config.yaml
num_hidden_layers: 12
vocab_size: 8192
norm_place: "pre"
bias: "all"
weight_decay: 0.19
warmup_steps: 238
Each number is 128 + 32 x the weight over its row's rms, rounded and kept within 0 to 255. Layers, rows and columns count from 0. The size above them is the row's rms in percent of the matrix's.

# layer 8 MLP up, 2048x512, rms 0.0354, rows 1884-1910, columns 0-127
size [106 108  91 100  98  98 100  99  96 106  94 103  99 103 103  90 105  95  94  96 102 100 100  94  99 107 113]
[[126 175  61 154 177 144 121 184 109 187 121 174 137 176 142  85 106  46 180  83 102 152 169 107  99 152  90  49 111 164 180 114 180 150  96 109 107 101 120 126 131  54 152 108 171 131 122 133 140  83 141 154 102 128 103 137 119 137  87 113 102 183 130 153  56 157 144 156  82 139  82 100 154 118 116 140  96 149 156 105 201 156 197  75  90 114 169 132  99 127 178 134 172 154 182 138  61 155  77 148 108 144 125 125 169  88 102 121  71 101 105 132 131 152 144 183 125 143 128  57  75 163 145 126 153 108 155  85]
 [132 138 110 125 130 159 154  76 121  82 123 130 184 138 153 120 137 122 161 146  87 126  99 106 140 160 142 134 146 122 157 115 132 118 118  98 108 114 124 154 134 139  93 132 125 130 124 228 110  90 148 168 150 100 100 170 148 190 167 144 148 138 168  59  63 103 153  90 113 123 200 192 106 206  94 125 108  84 128 103 130 137 162  78 153  77 126 137 139 123  93 183 121 136 141  92  92 121 115 111 102 142 138 116 131 146 174 103 136 172 161 131  68 131 160  90 124 150  88 137 126 118 100 144 146 134 121 186]
 [ 42 131  54 132 106 127 175 135  51 155 136 171 136 133 133  97 133 144 102 121 168 171  92 103 102 119 131 119 126  82 153 133 121 109 147 112  89 123 134 132 160 109 150 169 190 139 109 135 148  72  83 164 196 122 183 142 221 137 148 136 143  83 138  89 103 119 172 161 127 133 135 121  66 134 125 164 113  98 159 187 172 124 115  94  36 149 101 196 201 110 192 173 144 118 129 101 128 121 171 145 179 120 125  93 164 130  94 141 159 110 138 156 142 136 110 102 146 124 120 147 132  78 141 197  98 104  63 115]
 [150 148 128 107 120 141 154 119 134  95 129 113 120  98 121 114 110 160 164  88 108 163 151 142 169 179 130  91 136 145 185 104 154 152 139 131 192  61 138 125 145 102  72  79 139 141 171  84 112 161  86  98  86 177 136 126 124 131  98 131 118 102 119 123 136 173 122 118 134 120 106 192 108  95 112 140   0 134 166 115 120  99  95 105  90 116 178 150 111 156 114 144 149 100 130 110 136 129 145 146 142 122  69 138 146 135 140 135 198 153 133 152  84  92 107 125 152 127 123 139 139 124 115 126 113 110 147 166]
 [151 161 115 129 116 139 156 150 166 172 136 161 136 127  97 139 112 112 161 112 151 112 200 161 139  82 133 155 131 185 120 141  73 100 152  94 136 142 166 110 118  96 138 107 101  95 151 131 113 124 140 142  96 132  73 149 140 169  87 115 156 153 144  88 180 111 116  78 142 137  88 114  99 173 111 149 140 200 133  93 131 110  96 107 165 133 135 159 146  96 183  88 120 125 132 115 143 161 182  76 124 155 131 209 107 107 125  87 137 113 116 150 100  93 121 132 157 141 194 157  32 137 152 168 106 110 138  94]
 [158 141  54 165  67 164 160  98 141  99 154 121 107 198 178 115 182  82 142 124 104 187 149 119 152 135 159 134 146 143 133  92  95 113 123 137 123 161 115  87 161 107 107  97 143 155 136 112 120 119 161 105 175 200 157 123 104 119 100  96 121  74 120  73 158  81 109 142  95 157  89 118 160 164 142 110 141 139  70 153 158 133 122  86 133 135 123 114 191  74 131 133 129 152 170  73 127  82 138 126  81 137  95 147 153 137 143  52 134 112 137  98  73 102 143 123 118 117 135 106 147 144  78  84  82 114 131 135]
 [141 133 104 102  99 182 121 160 142 144  90 161 135 102  98 120 108 194  99  80  66 141 114 104 114 142 130  91 129  91 170 174 107 123  76 153 151 112  82 137 144  95 106 134 143 159 138 162 134 143 100 144  86 110 120  62 152  88 176 115 118 196 183 137 100 106 117  69 124 125 123  83 167  69  78  66 132 152  92 113 188  85 173 100 189 139 156 149 156 102 104  93 136 126  94  84 141  80 113 121 119 142 153 123  71 121 156 146 118 103  83 169 121 120 146  93 121 117 145 127 123  64 152  80 124 147 120 107]
 [ 68 164  91 154 160 165 165 143 132 140 136 158  70  81 118 140 160 145 177 121 135 135 107 152 127 140 141 162 105  78 128 157 154 142 174 132 151 138 130 123  92 141  24 119 116 148 154  92 116 125  96 112 147 119 119 143 100  99 147 107 115 168  94 134 153 124 178  45 131 145 144 123 157 123  65 177 150 104 187 148 137 145 120 190 116 130 117 160 170 118 109 143 107 122 136 178 107 154 129 178 101 112 121 137  61 157 145 128 125 120 130 156 137 108  98  96  92 146 106  77  95 139 148  91 164 133 134  93]
 [128 118 201 187 107 143 140 164 130 114 112  96 106  75 114 181 140  74 109 124  81 142 165 113 141 152 179 199 166 164 136 138 124 110  80 134 170  78 127 140 140 118  94  92  75 157 138 100 160 110  99 150 136 106 149 149 109  97 164 141 142 135 104 152 113  99 110  50  67 219 134 128 133 158  83  88 138 116 107 149 116 186 110  56 146 145 141 210 109 119 132 141 117 144 208  65 143 157 125 128 135 158  98 120 165 131 135  93 111  89 138 121 167  86 173 152 104 130  79 165 121 116  47 162 117  96 118 111]
 [153 105 140 184 137 172 135 134 170  81 145 123 166 101 213 161 139  58 113  99  99 184 134 141 163 139  95 102 187 175 140  61 193 148 107  42 176  85 139 123  65 139 141 121 112 130 182 127  62 142 138 118  86 149 151  80 179 104 147  68 133 129 155  73  88 105 103  57  97 169 156 136 162 164 149 134  70 123 113 104 106  54 144 101 159 181 147 113 167  94 110 120 121 166 195 161 112 159 129 153 106 133 141  95 168 136 139 152 155 103 167 151 109 139 170 103  89 154 139  93 118 157 147 128  86 164 167 128]
 [127  99 183 112 117 119 146  51 108  76 158 141 134  94 195  88 138  99 142  88  77 173 158 181 137  94 125  73 141 178 173 173 114 139 166 147 138  72 107 117 112 144 113 135 159 165 117 118 109 193 138  82 154 135 125 135 103  95 113 159 108 136  74 149  97  85 185 147 150 160 101 143 136 101 184 173 156 163 150 130 141 170 118  85 110 122 147 135 159 139 126 126 146 138 142 105 110 140 128  74 117 183  71 126 204 125 124 101 114 127 124 146 110 138  93 104 188 153 110 137 111 144 102 129 108 163 131 132]
 [159 118 132 159 102 153 105 132  65 151 162 149 121  61 142 137 130 123 185 125  76 127 171 125 146 130 163  56 145  98 148 120 128 149 111 146 120 121 107 103 130 140 149  64  82 177 125 140 110 124 129 100 153 132 141 153  75 115 162 160  96  87 129 148 115 108 149 110  79 109 105  89 110 170 160  70  57  86 168 131 138 134 121 134 146 107 129 200 166  96 146  92 111 175 162 150  84 125 137 183  70  70  88 136 151 142 136  55 205 166 107 108 132 133 163 107  96 162 170 124 117 141 131  92 172 103 142 132]
 [165 124 106 110 189 172  79 110  67 111 100  72  82  65 183  76 161 125 125 137 131 167 122 120 123  88 148 146 143 229  98 134  82  96 186 141 111 101 129 126 164  87 103 131 102 143 114 107 136 196 148 186  54 149 119 130 130 145 112 106 130 161 112 102 177 149 147 113  99 165  95 131 174 130 125 141 129 172 130 178 113 127 167 164 103 128 105 121 121  89 120 138 135 159 123 134 114 184 110  82  95 119  64  43  74 145  87 139 144 152  64 117 104 125 116 148 182 118 114 104 168 118 159 108  80 104 116 120]
 [ 92 158 142 152 129 137 136 146  54 138  99 185 144  78 114  29 124  89 151 116 177 159 157 112 166 131 145  61  57 153 178 148 159 134 129 100 110 118 120 123  93 108 118 142 133 138  85 133 137 162 136 126 187 128 108 157 163 166 151 155 154 110 119 137 117 168 117 154 131 115  73 141 146 144 110  82 147  87 129 140 126 130 129 140 143  80 124 156 159 209 200  96 125  72  68  65 103 157  71 125 115 159 124 149 182  50 109  90 176  93 156 148 113 134 124 144 140 152 163 161 123 128 108 170 121 105 135 145]
 [115  77 107  98 105 159 125  83 120 147 185  93 128 117  94 124  86  72 190 114 179 153 131 174 159 167 100 121  82 239 209 118 177 168  91 155  91  97 145 159 140 128 109 167 148 127 161  67 141  95 149 173 100  86 135 104 142 132 162  91 176 124  73  36 134 180 105  82 123 118 190 119 120 124 131 126 130 112 141 164 122 115 120 148  85 151 178 125  77 126  91 113 115 143 143 115 163 125 114 132 167 152  82 141 137 145 212 135 171 159 112 101 128 149 126  91 106 114 118 148 131 135  88 128  87  81 111 117]
 [133 158  42 137  70 148 127 133  53 125 158 116 163 117 109 172 166 103 115 140 150 130 171 160 123  95 125 169  85  84 139  92  97 112 116 150 110 150 176 128 118 141 164 127 146 151 146 110 183 172 118 135 102 130 120 109 104 100  89 174 150 115  77 154 121 202 123 157  96 157 172 123 126 151 107 118 149 130 131 104 137 133  93 131  90 139 148 114 154 128 134 149 110 105 150 154 171  72 159 186  69 127  60 111 135 122 121 162  83  92 176 156 116 147 182  82 126 130 124 164 139 131  78 109 126 119 137 178]
 [129 134 115 157 144 160 114  92 120 133 135  90 128 124 166  81 168  86 101 101 174 151 156 150  84  95 140 138  94 128 132 141 166 122 127  96 125 116 141 125 155 177  97 145 113 111 151 152 157 144 103 136 115 141 129 109 181 180 131 126 187 148 135 114 198 151 132 134 157 177 176 172 106 171 138 122  86 168 140 128 129 189 169 142 156 120 193 149  78 152 144  87 145 107 105 133 175 112 108  45 141 129 101 187  97 132 162 114 140 103  59 119 117 133  80  75  74  97 151 137 126  61 133 147 149  77  92  95]
 [142  93 122 130 161 133 148  98 108 150 115 203 103 102 142 137 166 126 148  99 131 105 181 152 213 162 120  89  58 140 145 118 179 166  97 141  94 132 145  91 107 135 121 119  83 119 146 169 147 145 126 138 121 110 184 128  93  66 143 123 116 156 130  81 137  73 128 155 180 110 131 116 125 128 146  99  64 117 146 190 170 121 177 143 203  78 131 155 157  57 150 110 129 134 121 146 143 165 170 114 107  80 100  99  96 141 159  59 104 136 138 133 153 175  58 120  84 118 131 134 108  91 159 176 131 147 113  95]
 [132 125 137  72 147 152 134 133 125 136 118 184 144 150 116  88 197 121 127 101 171 141 206 128 120 110 108 148  71 168 161 103 113 168 151 174 117 123 172 154 106 188 137  51 127 158 121 125 108  74 168 208 139 148  63 116 196  87 147 159 140 153 135 181  90 168 149 157 105 127  90 100 219 114  97 145 100 105 167 138 114 108 174  54 146 128 156 140 145 148 107  85 140 103 125 127 155 172 135 144 168 106 177  75 119 125 209 117 169  83 152 142 168 136 157  72 106 124  98 146 150 151 142 141 116  86 122 202]
 [114 117  44 141 104 155 168 152 119  40 139 140  71 121 162 125 205 111 132 120 154  89 114 108 109 154  74 142 122  52 119 137 170 158 141 153  87  74 160 130 122 146 128 133 188 111  98 119 179 126  89 177 100 125  96  97 166  64 145  95 134 169 115 133 106 125 135 109 119 125 152 134 111  92 205 193  77 127 155 169 131 108  84  96 203  95 165 145 185 104 108 164 115  98 154  89 135 138 152 144 110  97 137 149 125  91 146 101 158  87 135 132  88 105 134  88  74  99 122 144 146 129 129 129 143 154 120 166]
 [112  92  90 155 143 145 148 139 151 105 192 121 100 124 103 120 126 119 124 117 119 129 133 154 153 159  78 126 118 161 191 117 174  83  40 199 161  83 180 148 107 101 113 131  54 125 129 137 141 112 140 211 120 138 123 132  73 107 138 145 162 125 184 123 158  88  95  93 151 117 176 101 153 160 133 110 144 139 138 103 159 130 126 154 109 109 155 112 133 151  36  94 148 144 122  89 103 145  73  96 130 161 102 152 138  82 159 161 146 115 152 105  63 125 101 153  77  94  74 135 118 150 131 114 106 159  95 113]
 [162 153 164 148 136 143  94 103 153 153  86 128 146  86  97 131 118  42 137 130 170  92 143  98 109  96 137 105 171 141 151 101 172 134  80 111 105 138 139 116 116 112 117 117  93 120 131 121 100 117 137 174 136 113  89 112 116  74 150  96 125 107 116 101 188 133 104 122 154 137  99 150 162 148 106 155 142 120 138 140 133 199 140 155 105 160 160 122  31  97  64  92  88 149 144 118 125  97 148 152 148 103 100 127 103 114 186 161 115 160 130  82 115 118 180 141 135 113 127 131 130 184 129 127 158 195  72  90]
 [135  96 149 129 149  96 169 184 124  68 148 123 140 119 123 116 130  92 103  84 188 126 165 141 143  89  83  94  96 143 139 121 135 134  73 130 144 172 134 158 181 143 118 149 181 167 158 116  95 102 125 169 173 126 132  97 110  88 124 163 143 132 150 109 144 153 128  87 126 143  75 128 116 182 121 116  99 129 139 124 119 124  89 180 133  89 151 163 106 126 119 122 107 123 134 150 115 131 121 127  77 159  66 156 115 105  98  97 190  84 108  99 130 104 121 195 137 132 208  91 134  75 157 104  63 186  87 133]
 [117 145 118 124 136 117 191 118 127  97  90 162 133 161 120 138 149 109 118  74 160  79 148 101 130 154 136  82  75 138 145  86 113  80  91 110 113  61 106 165 166 164 143  90 193 119 146 121  84 189 140 113 124 140 102 140  76 105 120 119 171 147 143 123 129 137 173  99  61 196  99 164 120  86 117 134  68 155 168 161 147  99 156 153 120 155 164 127 114  53 200  72  89 123 108 180 148 163 127 143  96 161 160 192  76  68 183  99 142 113 192 137 155  80 100 116  73 137 157 119 111 158 117 126 111 112 123 201]
 [138 131  88 123 141 126 128 117 105 175 109  95 156 120 163  80 106 121 174  91 159 146 119 115 110 138 145 122  73 140  83  91 143 154 125 115  95 167 124 133  94 129 111 164 102 135 128 112  87 198  91 120 134  99 155 147 148 125 127  64  85 108 143  87 139  63 167  84  78 128 126 120 126 146 113 197 133 110 119  86 150 130 114 104 113 172 181 121 190 109 102 100  87 138 105 140 106 141 137 117  77 139  69 111 171 122 163  83 169  71 115 124 161 120  90 197 151 163 143 121 124 118 140 136 120 129 109 136]
 [125 109 134  92 145 164 160 119 108 122 136 155 151 107  96 162 139 133 145 144 163 148 179 105 179  81 114 103 153  79 100 101  79 156  88  97 197 189  87 174 133 113  93 117 127 109 164 205  98 150 122 113  97 148 155 117 148  77 111  50 112 140 171  67 177 169 159 122 189 138 168 148 123 167 115 141 141 113 185 179 108 169 170  98  84 116 172 109 103 140 170 165 145 146 146 166 207 123 143 175 111 151  81 129 145 166 115  90 137 138 107 129 119 115 126 125 119 101  92 153  85  73 153 141  83 123 141 105]
 [150 134  92 121 141 149 108  60 149 109 125 102 143  92 150 147 142  59  99 140 102 178 170 110 104 116 143 102 161 105 102 191 145 142 122  92 118  62 161 130 109 152 190 117 107 114 125 143 108 160 143 148 143 127 145  85 187  77  90  97  67 161 144 122 141 111 160 156 142 128  38 138 128 135 129 103 101 134 146 195 199 135 166 109 152 125 115 141 102  75 155 177  69 174 160  89 131 136 131 142 119 134 127 172 177 148 104  74 142 126 107 174 123  80  64 160 196 146 157 127 105 118  89 139 176 109 128 148]]
# layer 8 MLP down (transposed), 2048x512, rms 0.0375, rows 1884-1910, columns 0-127
size [ 99  98  92 103 102 100  90  96  97 105  94  92  96 103  94  90 105 100  90 104  96 101  96 100 106 100 107]
[[125  98 169 117 122 174 115 122  89 143 103 128 160  71 168 136  94 151  94 118 117 123 167 143 134 109 140 186  85 162 121 125 186 111 136 152  99 133  96 129 110 137 104 100 210  92  61 133 105 134 115 135 153 158 165 134  98 159 129 113 115 126 115 106 110 120  99 161 197 142 149 129  62 101 126 132 166  82 145 116  64 161  66 144 106 121 159 178  90 120 132  85 101 111 159 111 172  95 170 143  80  99 204 127 103 123 138 140 114 109  83  91  99 127  78 142 122 182 117 129  84 151 126  84 137 131  91 139]
 [120 109 185  84 109 108 181 104 146 111  97 160 186  95 138  81 119 117 146 100 120 133 123 115 125 143 160 178 123 150 127  97 102 131  94 178 109 120 122 107 120 171 142 138 103 148 170 157 113 130 137 151 103 145 146  82 163  86  81 124 125 157 174 105  90 153 163 100  90 135 140 138 202 131 126 124 127 155 133 136 130 131 103 110 135 107 168 128 174 133 105  92 133 106 128  88 130 126  61 103 115 101 139 114 149 117 128 151 114 146 146 163 139 163  86 141 135 169 165 100 158 127  89 171 113 169 171 153]
 [125 133 145  73 174 160 134 102 188 143 109 153 153 104 155 204 199 121 168 133 142 110 156 108 209 120 150 131 109 120 133 136 161  82 139  87 160 191  95 181  99 171 165 142 130 102 150  95  72 103 148 122 146 153  80 134  29 157 170 119  89 136 167 136 141 113 127 108 110  89 157  84 165 147 135 104 116 129 122 122 100 169  91 203 187  85  77  93  93 109 133 117 147 194 121 125 155 129 128 121 112 151 105 104  46 167 180  68 125 150 154 133 117 100 170 151  88 114  81 136 168 168 167 165  92 136 200 108]
 [170 150 164 122 150 165  77 155 155 135 137  85 105  76 120 162  90 103 213 163 123 175  98 164  72 132 119 145 149 108 122  62 116 175  83 112 146 115 113  77  58 117  94 180 125  93 145 139 102 138  89  95 154 132 140 141 120 164 133 182  90 106 163 167  91 102 119 132  76 139 167 170 154 150 148 223 108  92 109 140 102  71 169 131 137 106 140  78  97  94 135 175 167 112 141 115 165 165 123  76 128 101 146 168 143 134 113 119 192 121 175 143 149 130 133 182  67 117 147 132 139 139 105 169 107 117 117 103]
 [102  82  57 103 101 143 138 168 111 114 116 104 134 155  84 204 104 168 153 148 152 164  91 130  86 152 204 155  83  88 162 108 115 156 129 116 132  89 102 170 206  81  83 174 154 128 110  91 144 110 100 117 133 121 145  96 118  72 143 105  79 180 146 123 116 164 175  83  75 159 138 152 102  48 106 119 109  42 101 124 181 119 164 182  96 149 104 108 152 127  87 150  95  95 186 161 153 110 120 101 107  94  84 140 113 215 102 126 111 177  94 137 100 179 208 156 167 165 110 129  85 148  93 170 169 149 173 179]
 [ 93  55 167  95 136 181 182 124 157 109 172 123 119  99 103 138 104 125 146 146 101  65 121  77 117  89 117  90  83 142  88 160 148 108 146 143 182  94 135 118 162 118 181 144 131 138 147 131  94 176  85 130 122 126 158 136 119 122  80 119 178 107 116  59 131  90 142 103 174  65 165 125 141 172 131 167 136 147 130 156  97 127 155 131 107 131 104 195 147 101 116 105  83  61 153 102 116 100 130 171 135 201 156  94 177  85 146 173 121 142 100  95 141 126 167 152  94 119 152 153 126 101 220 157 133  91 144 169]
 [142 126 139 192 171 128 100 136  92  75 145 101 123 161 159 111 173  76  90 146 137  72 184 192  93 167 186  96 142 114  88 135 127 168 115 149 124 148 164 111 120 145  99 107 127 165 113  92 112 134 133  57 100 126 149 135  97 124  86 114 158 184  97  81 120 163 141 131 154 153  95 116 101 109 135 184 139 149 125  97  65 170 133 123  99  97 109 162 106 127  92 142 150 128 138 118 115 170 103 136  85 125  46 134 120 196 142 142 115 161 162 134 150 125 162 118 144 140  86 142 119  99 129  99 135  98 172 105]
 [136 124 102 110 117 200  88 113 170 117  80  77 156 162  78 151 110 144 140 175 106 128 130 123  65 121 138 150 156 171  96  92 148 143 113 167 128 140  92 104 137 122 131 118 104 109 127 105 167 165 215 170 102 116 115  92 111 146 138 120 122  86  59  88 118 194 125 111 189 178 151 142  96 162 124 200 124 176 105  83 136 149 151 130  79 173 106 103  55 151 146  92 122 159 146 123 158 133 146  64 126 144 145 149 124 108 140 120 139 130 153 123 133  98 146 123 113 119 117 128 133  71 136 138  79 121  75 127]
 [153 135 165 118 138 194 162  94 107 123  99 151 149 155 122 120 155  79 121 150 157 157  74 109 118 142 109 143 116 121  62 147 106 138 113 145 139 165 115 153 155 106 158  93  93 108 123 161 158 108 133 131 106  86 121 101 118 199  63 115 108 120  66 117  91 152 170 141  94 126 123  79 131 116 149  88  84 128 114 130 160 105  95 189 128 107 118 155 149 123 179 154  51 128 171 136 112 132 115 126 103 124 114  83  87 177  86 138 109 159  99 150 149 124 137 142 115 186 165 143 146  84 127 164 115 110 107 106]
 [113  67 167 104 138 172  98 167 114 138 120  96 200 156 146 155  70 128 112 100 128 131 154 111 148 101 146  92 155 100  82 146 119  76  85 120 172  52 148 126 145 163 126 179 162 182 122 118 103  86 131 146 110 115 137 152 122 157 107 113 142 150 127 109 159 117 168 133 109 117 130 120 138 123  87 148 107 100 109 111 106 167 135 101 157 137 126  92 146 101 168  97 136 116 147 137 162 126  79 120 142 163 128 166 121  88 167 121 146 139 123 144 158 204  99  67 133 120 160 154 150 147 120 151 166 156  64  59]
 [ 97 145  99 107  98 139 121 127 119 121 171   0 155 173 133 176 172 107 114 154  84 195  96 123  86 147 133 122  65  72  78 125 137 149 100 117 137 116 107 106 153 171 144 159 114  80 109  95 117 171 170  68 163 131  75 156 203 145 153 175  78 145 110 127 148 108 142 172  79 166 124 159 168 104 125 154 156 146 171  84 144 127 151 140 134 153 110 122 136 140 103 168 105 157 129 160 184 155 125 142  67 128 118  65 183 176 116 136  77 112  98 146  81 121 117 177 162 140 141 133 158 146 116 131 188 228  69 138]
 [139 128 124  86 144  71 143 104 115 111 139 114 143 142 104  85 150 152 170 142 187 106 126 126  64 176 130 115 104 107 103  76  98 122 191 118 163 174 153 166 138 123  92 105 116  74 156  72 170  94 160 135  84 112  71 105 173 111 137 117  83  86  89  82  87 146  94 103 122 103 139  99 112  74 116 118 110 107  82 144 126 130 134  82 135 136   1 138 100 172 187  89 143 148 131 149 126 147  33 158 131 151 177 187 143 116 128 172 136  94 118 157 117 132 112 146 150 167  73 150 125 138 102 174 113 179 104 107]
 [ 82  96 102 124  98 134 172 163 115  94 112 155 161 194 130 141 131 132 172 100 134 119 109 159 119 139 122  85 119  94 160 110 139 155  96  84 127 206 130 154 133 115 100 143 134  84 130 141 118  62 141 104 145  96 173 161 127 143 175 175 157 122 145 147 158 100 160 114  80 101 163 135 113 128 122  87 104 107 156  86 154  76 170  91 118  82 144 122 107 146 104 115 112  91 167 129 163 184 102 135 106 103 149 179 113 119 120 139 188 125 101 189 187 107 137 158 108 143 148 100 119 185  84 147 132 147 134 113]
 [147 115 106  98 151 222 114 127  98 125  87 132 119 153  92 154  99 154 137 180 150  96 135 191 113  64 188 108 168 112 124 149  89  95 177 145 140 178 143 167  88 117 166 149 113 153 140  83  97  93 157 140 107 111 195 103 128 164  86 111 128 147 141 119  95 127 173 150 140 160 135 160 104 100  85 182 161  88  73 132  98 142 120 118 168 192 140 158 148 155 123 152  91 132 154 138 126 149 156 109 100 121 141 175 111 101 159 137 135 123 136 175 118 125  98  66 111  78 122 119 168 116 114  99 124 144 101 115]
 [129 122 146 122 154 164 175 132 155 115 119 134  98 135 107 105  89  97 126  85 137 108 133 150 144 138 102 145 128  80 155 104 102 135 182 114 195 180 146 128 114  89  69 156  86  72 161  93 143 110 142 135  99 175 160 109 120 137 114 223  75  98 140 145 154 114 165 151 112 154  84 163 106 104 161 118 142 158 108 138 107  95 109 188 119 196  93 195 184 108 189 159  72 117 155 157  90 105 126 141 157 218 165 147 112  94  86  93  96 132 102 118  98 138 123 115 175 119 143 108 103 101 126 114 127 113 144 105]
 [168  96 191 125 148  81 152 133 154  85 125  82  92 157 151 181 126 121 170 128 116 178  82 145 140 121 124 114 132 210 139 131 161  95 149 102 116  65 115 135 155 157 102 112 113 130 130 122  58  85 157 160 148 114 124 125 110 153 156 128 156 148 159 102 145  71 122 127 148 140  83 136 140  87 144 132 142 131 124 146 126 103 143 134 166 113  74 135 140 108 101 131  97 165 112 132 117 155 126  79 178 142 182 127 138 120 111 119  96 102 109 118 134 150  37 181 146 111  78  51  89 139  98 135 119 122 105  96]
 [119 133 107 141 125 162 115 169 129  85 124 171 122 124 105 212 116 160 161 120  74 133  76 111 109  93 163 115 138 113 141 125 110 169 153 171  98 127 104 176  70 100 148 105 110 165  69 141 116  99 109 137 128 125  81 180 114 146  78 109 123 130 123  92  70 116  94 131 112 112 174 122 125  93  91 141 179 107 129 147  95 113 125 160  87 118  75 154 164 120 108 152 145  70 117 131 108 111 136 155 117 139 166 152 131 177  89 140  90 134 171  99 117 154 153  92  92 132 136 132  52 147  90 137 151 113 115 169]
 [105 174 160  89  97 167  90 129 130 130 127 123 128 130 129  93 121 124 137 130 129 136 162 167  96 178 116 172  52  86 142 126  87 141 131 152 141 177  64 111 110 159 119 120 127 216 139 104 169 188 170  97 163 137  90 120 116 160 152 175 183 160 110  96 123 146 174  16 169 134 158 144  97 128 184 150 150 124  96 109 128 141 150 114 140 122 153  70 148 203 148 158 162  76 120 151 101 123 113 166 119 137 165 167 147 121 180 150 158 126 189  13 106 158 136 150 152 114 159 134 132 141 132 135 123 121 106 123]
 [104 169  82 140 183 141  83 160 120 151 185 163 179  90 115 143  46 117 117 194  99 133 105 103 165 148  85 115 106 147 100  94 115  81  72  98 159 157 176 122 151 129 101 162 160 169 152 120 173 156 147 103  63 118  60  98 105 166 119  77 152 118  71 125 143 108 165 152  94 119 118 123  73 126 113  83  90 125 182  70 119 138  81 111 129 144 118 138 122 115 137 188 120 157 179 147  97  90 165 119 117 137  93 182 138  62  59 141 161 145 165 106 157  83 159 127 137  89 167 158 115 149  86  71 123 144 136  69]
 [138 168  87  88 183 239 155 117 147 164 131 124  78 103 184 144 135  88 111  87  95 152 129  88 171 177 153 124  94  86 201 204 122 130 147 139 102 139 158 154  97 114 119 119 101 115  87 141 159 196 130  96 178 172 143  85 100 141 125  89 103 147 120 142  92 149 100 161 146 163 110 107  89  90  53 121 185 189 139 130  78 212 115  84 124 110 142 148  92 106 173 209 107 121 100 158 140 167 120 136 118 169 130 142 186 142 108 167 112 144  97  89 156  94  96 171 156  80 147 121  58 117  87 149 109  58 114  85]
 [ 80 140 124 145 129 144 132 178 137 164 154  98 184 130 189 134 156  49  89 164 156 107 137 114 112 134 103 172  73 145 129  90  98 128 149 146 121 197  89  85 109 129 133  86 147  58 148 118 133 131 151 162  82  97 124 173  93 119 146 137  88 139 151 137 141 120 158 220 132 166 111 130  58 121 103 125 160  93 123 122 106  98 109 153 171 111 152 107  92  50 180 123 173 141 163  49  80 102 137 119 190 154 111 148 132 123 133 108  70 143  73 138  98 128  92  51  71 116  94 225 156 146 174 113 154  84 128 152]
 [159 108 127 120 210 239 101 109 110 134 122 128 122 144 182 135 114 141 130 117 146 116 144 182 100  80 114 118 124 141  78 127 140 128  97 138 137 156  95 139 115 146  84 129 169 127 127 212  53 153 171  83 118 110 153 127 131 145 113 137 121 141  87 106 153 100 178 118 113  97 121 114 112  92 109 175 125  86 111 111 124 136 160  97 113 108  95 167 119 106 200 109 127 151 138 126 134 185 111 113 122 101  73 167 114 120 141 133 134 131  91 129 111  83 146 114 134  99 116 140 117  57 125 140 117 112 124 147]
 [147 113  57  40 142  34 130  97  89 154 103 129 101 140 134 129 174 133 148 115 129 135 113 111 115 142 183 108 138  70 143  90  80 130 102 118 102  79 225  98 103  87 117 134 109 144 152 117 146 151 107 106 194 123 128  82  92  90 132 122 157 164 102  76 108 139  91 133  86 173 111 128 118 127 155 155 149  81 124 174 138  95 193 113  99 138 106 137 126 158  90 115 173 165  88 130 120 117 180 113 183 104 134 160 105 135 134 164  72 131 122 156 122 101 164 129 114 114 131 132 147 214 138 141 124 115 108  90]
 [145 156 101 167 113 132 110 109 192 141 116 110 114  50 105  64 141 171 112 105 129 110 150  51 141 116 158 117 142 127 109  94 131 102 166 133 105 166 205 138 121 119  89  97 151 106 124 112 131 114 137 134 130 158 133  99 147  77 150 101 161 106 108 145 134 123 145  86 184 111 127 104 105 155 189 183 109 168  71 113 100 148 114 132  97 158 111 143 107 131  97  92 159 182  70  84 112 153  94  95 155 135 101 190 112 112 125 164 133 116 124  97 164 192 162 141 172 141 112  99  74 125 128 175  83  94 182 119]
 [151 133 106 136 124 172 130  79 166  83 101 124 113 117 203 128 111  80  84 198 139 147 118 138 150 156 121 169 150  67 103 151 113 152 147 119 112 104 163 111 165  77 152 156 108 109 158 175 127 107 125 124 153 142 139 104 125  86  92  72 122 162 109 113 121 136 170 147 115 201 133  83 122 138 128 127  57  98 100  80 159 180 116 127 120 135 120 127  30 144 166 126 121  73 130  85  91 116  62 177  81  98 116 125 199  60 107 116  40 101 112 110  82 116  98 157 108 108 164 107 107 140  98 175 136 129 129 137]
 [118 123 141 112  47 117 151 172 162 136 131 134 186 115 168 136  72 167 104  86 182 154 161 108 116 141 185 102 100 140 175  56 124  90 121 119 108 104 147  95 174 142 180 108 114 119  91 140 144  82  58 202  99 151 155 142 128 140  93 106 111  71 103  80 105 145 117 101 130 192 134 195  95 123 107 117 101 121 120  86 115 129 113 131 146 100  84 157 162 132  73 124 165 167  63  98 142  88 175 126  62  87 179 131 167 124 156 136 148  92 142 116 125 109 118 154 144  70 114 102 116  95 139 139 116 143 184  83]
 [106 157  86 111  93 148 158 125 173  71  68 103 149 152  46 140  82 153 132 135 150 106 109 148  74  85 145 104 142 109 148 137  73 175 146 157 150 135 114 122 185  76 110  49 140 173 129 162 140  98  92 150 208 133 143 109  96 127 110  81 134 110 134 140  60 122  68 107 125 131 171 145 155 138 138 109 124 114 137 109 102  86 140 146 133 164 114 118  42 178 145 123 130  98 126 140 155 129 174 157 172 145 120 147 156 131  70 118 168 140 216 130 160 125 104  93 126 118 111 170 115 117 102 107 163 112 101 160]]